{
  "rope_fraction": 0.5,
  "init": "normal",
  "init_std_down": 0.0,
  "batch_tokens": [65536, 131072, 262144]
}
Each number is 200 + 20 x the weight over its row's rms, rounded and kept within 0 to 999. Layers, rows and columns count from 0. The size before them is the row's rms in percent of the matrix's.

# up: layer 5 MLP up, 1024x256, rms 0.142, rows 645-669, columns 64-127
# down: layer 5 MLP down (transposed), 1024x256, rms 0.0881, rows 645-668, columns 64-127
up645,090,196,211,174,213,211,244,176,187,211,176,233,176,152,168,209,220,204,206,210,224,216,232,200,161,227,230,184,221,222,173,181,171,169,259,190,214,214,199,199,233,196,221,187,174,187,210,197,183,199,203,158,207,184,197,214,181,193,194,191,200,193,193,216,213
down645,096,190,193,225,195,171,233,206,204,197,176,221,171,204,194,196,199,202,213,224,204,229,194,175,234,187,193,183,220,204,192,205,239,220,198,221,208,195,149,192,210,186,231,197,190,167,224,169,175,196,210,176,182,214,180,182,197,186,198,193,208,192,215,214,201
up646,106,176,223,205,222,208,199,236,202,204,218,183,221,215,197,225,204,236,172,240,204,222,204,175,185,189,228,193,161,220,194,172,228,179,206,222,210,211,197,175,213,188,230,188,224,207,246,202,214,168,201,226,179,196,185,205,180,205,208,203,265,198,154,221,185
down646,100,173,202,176,199,195,206,186,203,197,186,165,198,216,179,196,210,224,190,210,207,206,215,196,228,152,180,224,197,227,231,202,206,220,227,186,181,209,182,212,202,217,190,178,199,231,188,230,199,174,240,214,233,209,183,218,205,199,205,207,244,206,181,164,184
up647,110,188,194,220,226,209,199,185,186,225,196,215,185,172,191,210,178,161,197,210,176,238,223,202,212,223,186,205,191,239,173,173,200,189,216,188,190,215,211,202,228,207,213,207,198,214,189,212,219,206,182,208,211,205,223,185,194,220,209,223,219,224,213,230,189
down647,101,184,198,194,229,217,203,217,209,185,228,234,202,223,214,201,227,195,193,172,172,223,178,245,192,177,198,199,214,242,191,220,187,193,180,187,188,189,164,244,227,221,243,194,190,200,197,207,230,177,198,187,183,228,204,162,196,166,227,215,208,248,207,212,210
up648,103,159,210,162,209,159,205,178,237,185,216,212,177,184,196,154,196,201,216,246,201,211,190,223,186,237,172,192,202,194,205,210,193,163,190,212,186,169,225,215,205,209,225,193,208,192,226,193,224,228,207,215,242,211,181,206,158,207,195,174,186,219,200,172,209
down648,104,216,207,200,184,218,203,219,172,205,196,190,189,203,179,221,172,172,222,192,195,244,202,184,217,217,188,201,218,211,214,213,202,235,194,159,189,207,210,190,191,188,204,186,172,213,202,204,207,213,155,189,173,188,211,186,204,210,206,242,174,217,227,212,224
up649,095,204,167,198,174,195,205,170,195,227,207,239,217,207,252,200,207,214,205,160,200,171,196,244,227,186,172,209,228,206,177,181,196,230,215,188,183,223,187,213,226,197,212,225,184,219,175,197,212,171,192,184,184,187,211,214,222,178,198,197,249,160,210,193,213
down649,105,187,241,216,217,189,204,181,193,173,196,207,179,182,211,190,206,164,219,208,190,195,211,202,225,203,151,204,228,206,156,188,213,221,209,129,200,189,209,224,219,175,226,200,189,177,204,180,175,201,202,184,194,183,230,193,204,201,189,197,213,169,187,189,222
up650,098,209,201,217,165,202,215,185,211,221,206,235,193,207,186,185,203,208,191,189,183,197,219,216,219,216,182,204,222,214,224,172,206,226,235,159,158,234,209,214,212,222,180,219,213,200,207,200,230,192,164,203,179,214,198,178,217,248,138,229,207,168,181,193,192
down650,101,169,183,210,236,224,234,213,195,183,201,203,205,188,222,191,197,201,159,204,186,237,220,188,213,184,200,212,227,166,194,191,208,200,183,169,177,191,159,243,204,192,194,206,224,199,186,181,197,199,217,193,169,218,181,190,195,187,215,201,211,203,196,230,194
up651,104,175,188,195,224,191,206,208,184,212,181,191,213,178,199,206,225,181,187,203,189,221,222,207,170,188,178,194,198,169,217,206,195,231,201,205,200,202,202,225,205,164,162,194,205,178,180,208,178,233,191,222,170,223,208,209,223,205,206,213,223,172,206,184,195
down651,133,230,205,187,227,189,188,210,205,204,209,203,211,173,180,188,209,171,227,171,180,189,214,211,192,207,196,188,205,216,187,216,212,206,213,151,218,190,184,204,194,172,164,159,238,196,166,201,208,180,186,209,156,159,203,220,185,187,216,223,174,211,172,175,193
up652,085,221,220,207,220,193,175,236,245,173,205,180,146,212,216,205,201,190,171,202,178,162,162,233,191,200,213,197,192,197,187,198,168,193,195,163,177,226,217,201,174,197,191,195,191,239,170,197,183,207,182,220,193,216,143,211,175,211,211,192,213,221,217,197,158
down652,102,178,169,214,204,207,225,238,166,193,216,193,188,187,208,233,198,221,204,181,217,219,211,214,251,182,208,191,191,157,162,193,263,170,197,235,204,142,187,240,213,173,188,229,207,189,209,213,218,198,224,201,197,206,192,192,213,164,183,200,203,167,204,203,243
up653,103,205,225,208,174,230,207,205,186,164,192,218,224,190,229,214,219,243,177,196,208,211,202,221,184,195,191,206,194,232,183,193,189,190,221,199,221,212,213,180,210,201,218,204,190,232,198,193,206,192,188,232,187,207,212,179,213,185,192,212,221,176,224,203,214
down653,098,209,187,188,185,142,174,188,199,194,181,231,212,200,205,149,213,195,188,211,192,199,233,160,177,212,194,213,176,205,195,206,197,208,228,183,221,201,219,210,203,207,183,228,203,167,223,231,152,217,196,234,202,183,207,217,227,171,182,218,207,218,157,207,199
up654,098,213,215,179,159,184,208,212,204,189,220,171,207,156,188,203,160,189,198,207,176,170,193,206,214,217,203,207,195,194,198,207,193,188,188,238,205,195,229,184,200,187,190,198,170,230,150,170,231,209,220,204,202,156,203,203,205,197,193,197,229,245,206,213,211
down654,108,177,194,193,192,241,195,182,219,205,198,191,220,192,227,227,233,230,206,170,207,170,184,190,157,238,206,192,174,200,185,158,224,182,208,168,186,219,222,213,211,229,202,200,194,188,183,200,165,179,185,173,176,222,166,227,172,219,213,175,217,213,192,202,231
up655,112,201,183,199,208,147,217,186,164,178,193,237,192,209,189,213,206,192,197,206,206,200,225,204,195,197,224,215,204,231,199,191,201,153,229,219,197,193,237,236,172,168,216,204,229,232,171,202,204,196,167,203,193,218,189,202,187,179,235,207,165,223,200,198,187
down655,096,213,225,204,172,216,197,197,201,189,187,183,181,197,216,209,223,225,187,208,213,202,207,192,162,183,207,211,200,203,199,190,215,174,212,158,223,171,221,214,214,187,233,225,228,219,162,194,192,218,192,219,209,212,181,193,177,242,172,229,238,198,230,190,194
up656,085,201,186,205,189,196,210,190,204,181,195,201,180,210,181,158,159,226,180,180,175,196,168,198,197,180,187,173,207,189,196,239,187,203,179,230,218,230,211,212,199,165,205,203,181,218,211,205,204,224,214,191,252,205,208,196,170,181,205,221,187,149,160,228,223
down656,158,194,216,183,188,176,201,197,207,216,173,177,182,168,245,202,187,193,210,212,152,233,167,201,190,205,217,183,216,210,203,218,192,221,194,195,192,201,218,192,165,192,207,182,145,217,202,191,191,172,158,207,211,193,245,218,187,232,210,195,170,208,204,184,186
up657,113,196,207,194,181,221,199,174,209,203,216,218,200,216,192,203,198,194,220,202,205,250,217,217,208,189,218,229,202,231,210,205,201,200,202,215,198,216,194,212,204,188,200,227,209,220,180,246,216,149,219,179,167,197,167,191,153,203,176,210,188,207,200,209,185
down657,102,244,171,215,218,202,192,202,203,226,190,237,216,194,190,200,208,214,243,219,175,204,168,195,197,200,218,170,177,254,214,166,202,204,198,186,222,193,177,191,195,198,216,188,239,182,204,193,205,204,177,188,206,227,217,194,179,207,236,200,187,174,219,182,200
up658,095,224,178,203,207,189,233,177,201,160,188,210,212,190,215,186,201,201,205,201,224,197,170,219,195,189,197,230,185,170,225,185,193,212,193,204,221,231,186,174,228,173,198,201,176,187,209,207,176,235,211,192,180,209,199,187,232,173,168,198,180,180,192,218,220
down658,123,210,191,179,186,184,214,206,170,166,202,205,236,188,203,179,188,216,181,244,184,180,220,218,224,203,186,205,221,222,176,228,229,190,192,194,220,179,207,206,196,170,195,220,205,203,201,217,138,209,265,211,204,174,219,197,175,147,183,208,166,164,201,188,192
up659,095,221,218,198,169,181,167,207,227,191,194,237,144,199,206,178,168,192,185,201,179,203,161,196,202,182,180,207,242,219,235,216,179,204,194,188,202,189,181,207,218,174,207,197,189,192,206,228,210,205,201,226,188,173,190,195,214,163,223,208,205,228,179,217,172
down659,099,222,217,177,212,196,225,221,256,202,229,202,209,212,187,171,242,222,190,167,180,194,223,200,198,214,231,190,209,229,206,176,199,158,177,155,207,181,196,213,205,220,199,185,171,176,214,213,173,181,198,216,201,192,178,211,155,193,187,231,207,207,207,201,180
up660,145,197,184,215,189,205,199,165,191,183,222,185,193,189,194,218,194,170,205,197,220,180,211,184,171,222,212,220,214,189,242,214,211,214,199,207,204,183,225,192,163,225,178,182,201,183,156,186,208,169,197,193,215,203,195,198,179,216,206,162,193,162,199,211,200
down660,009,230,214,177,212,201,215,232,221,195,215,190,208,233,208,187,190,179,199,227,204,231,181,216,221,201,233,202,222,225,189,192,208,188,190,157,217,185,214,207,183,201,218,203,198,187,182,194,227,179,213,207,190,226,213,209,206,193,190,203,185,219,200,212,217
up661,114,196,237,206,212,258,200,201,202,218,197,187,176,212,194,197,214,177,175,177,214,196,205,194,171,199,211,192,190,170,217,212,211,187,217,242,245,216,173,210,243,174,168,235,203,198,247,228,248,208,209,223,176,182,213,204,190,197,210,217,159,239,189,171,216
down661,099,178,200,178,207,190,188,185,175,239,198,176,197,178,242,123,181,205,206,187,194,192,235,186,196,207,238,214,242,185,170,214,189,235,209,184,196,193,170,182,189,199,177,206,196,209,166,164,207,197,226,223,211,190,193,148,220,200,213,203,202,192,200,211,191
up662,091,188,161,181,217,230,203,189,186,207,200,221,202,179,205,228,186,217,216,216,198,172,215,195,190,185,207,190,196,234,225,240,193,187,222,232,213,174,172,239,252,211,181,240,179,166,208,220,190,231,179,202,182,176,212,175,219,180,177,219,203,184,233,173,192
down662,125,216,219,202,215,166,215,242,206,189,208,210,207,219,177,194,199,179,229,198,183,174,218,226,195,221,180,160,166,207,191,243,210,208,200,185,195,192,181,202,199,184,200,191,217,170,207,191,159,191,203,208,207,181,197,216,215,174,202,218,212,162,178,217,158
up663,107,178,208,196,243,213,215,181,175,225,214,187,197,170,166,191,193,202,197,177,209,240,183,201,183,232,222,194,195,208,207,201,203,216,184,222,156,227,175,214,215,230,210,172,188,166,230,186,191,215,195,194,160,234,217,224,221,188,226,195,203,195,191,209,196
down663,098,210,192,192,252,172,186,196,207,192,228,226,183,204,172,188,196,198,183,218,174,188,164,230,190,226,220,176,204,195,207,202,191,168,203,183,183,164,171,230,201,193,184,156,196,216,183,222,191,184,173,217,183,191,214,208,207,201,198,211,220,162,193,166,169
up664,093,181,217,176,178,192,236,166,182,219,209,214,185,249,219,227,218,209,180,183,208,206,196,185,218,215,187,229,210,200,197,220,158,190,202,197,226,239,194,205,195,249,191,176,187,152,224,228,195,231,233,190,215,189,198,216,193,186,202,193,205,223,198,222,217
down664,091,190,219,225,170,229,246,187,204,193,210,200,180,210,182,223,197,209,202,198,215,226,185,194,231,197,222,184,213,189,182,203,224,200,161,164,181,199,195,205,210,205,216,188,188,170,190,226,238,208,222,229,175,181,210,224,192,168,227,194,212,178,178,207,194
up665,096,211,211,197,213,182,194,178,207,207,234,189,220,182,168,237,225,205,214,181,198,171,184,199,200,229,166,181,207,207,173,188,184,208,193,173,170,206,215,207,169,199,200,187,213,199,186,197,192,217,208,200,167,169,180,229,199,156,203,209,181,202,197,187,209
down665,107,250,202,194,210,171,194,222,201,200,234,201,146,220,241,189,215,188,248,227,188,204,202,211,177,166,206,196,211,201,185,208,183,182,212,206,213,183,221,204,208,185,223,186,215,205,192,202,221,252,204,237,156,195,229,199,204,206,184,177,216,217,222,185,219
up666,097,181,163,180,178,213,199,206,210,193,206,197,246,140,191,182,187,207,212,216,235,205,217,182,227,225,205,194,194,215,221,191,202,214,173,184,220,238,189,184,252,189,223,215,198,178,199,199,220,189,231,197,185,184,214,221,220,206,192,182,198,174,215,201,236
down666,111,177,217,186,188,186,189,231,202,174,186,190,172,176,182,198,171,177,205,229,233,205,236,198,193,198,186,179,177,203,235,211,214,217,167,186,210,194,210,195,238,225,190,209,153,201,192,217,188,188,176,215,212,229,213,209,221,185,198,188,204,197,189,159,196
up667,107,194,181,197,209,217,188,236,186,178,203,197,214,223,182,228,248,200,205,181,206,202,232,203,180,183,191,185,177,221,245,200,217,188,223,164,156,217,227,226,170,230,260,217,188,186,183,217,158,173,185,184,192,201,204,190,160,223,176,182,201,236,186,173,186
down667,098,209,189,154,199,209,205,194,211,203,167,217,194,192,188,201,199,202,217,187,200,218,197,201,190,190,205,199,222,193,195,212,216,187,207,196,180,163,217,207,194,153,236,235,209,226,214,192,216,181,189,183,169,198,199,219,204,194,191,237,182,232,192,198,197
up668,086,200,218,204,198,189,221,195,191,169,186,231,146,195,206,173,154,230,211,191,184,213,210,201,206,196,152,189,199,219,211,231,199,193,189,211,226,212,206,215,209,217,210,177,171,201,209,186,213,250,223,181,214,191,210,213,187,243,203,208,243,201,207,205,198
down668,121,205,245,215,202,196,203,189,188,237,185,190,200,170,210,213,214,201,164,262,206,213,195,181,200,207,190,210,206,204,206,185,210,194,222,220,190,153,201,175,221,190,181,195,148,190,179,180,192,211,174,232,220,211,189,217,208,187,217,205,157,211,205,245,226
up669,101,190,216,177,186,196,212,179,231,231,179,200,201,215,221,206,208,195,210,182,211,198,212,183,219,201,211,219,216,214,248,198,177,204,206,230,207,199,230,208,214,180,207,214,240,225,206,188,184,186,212,243,183,196,197,143,226,207,221,188,204,211,199,185,263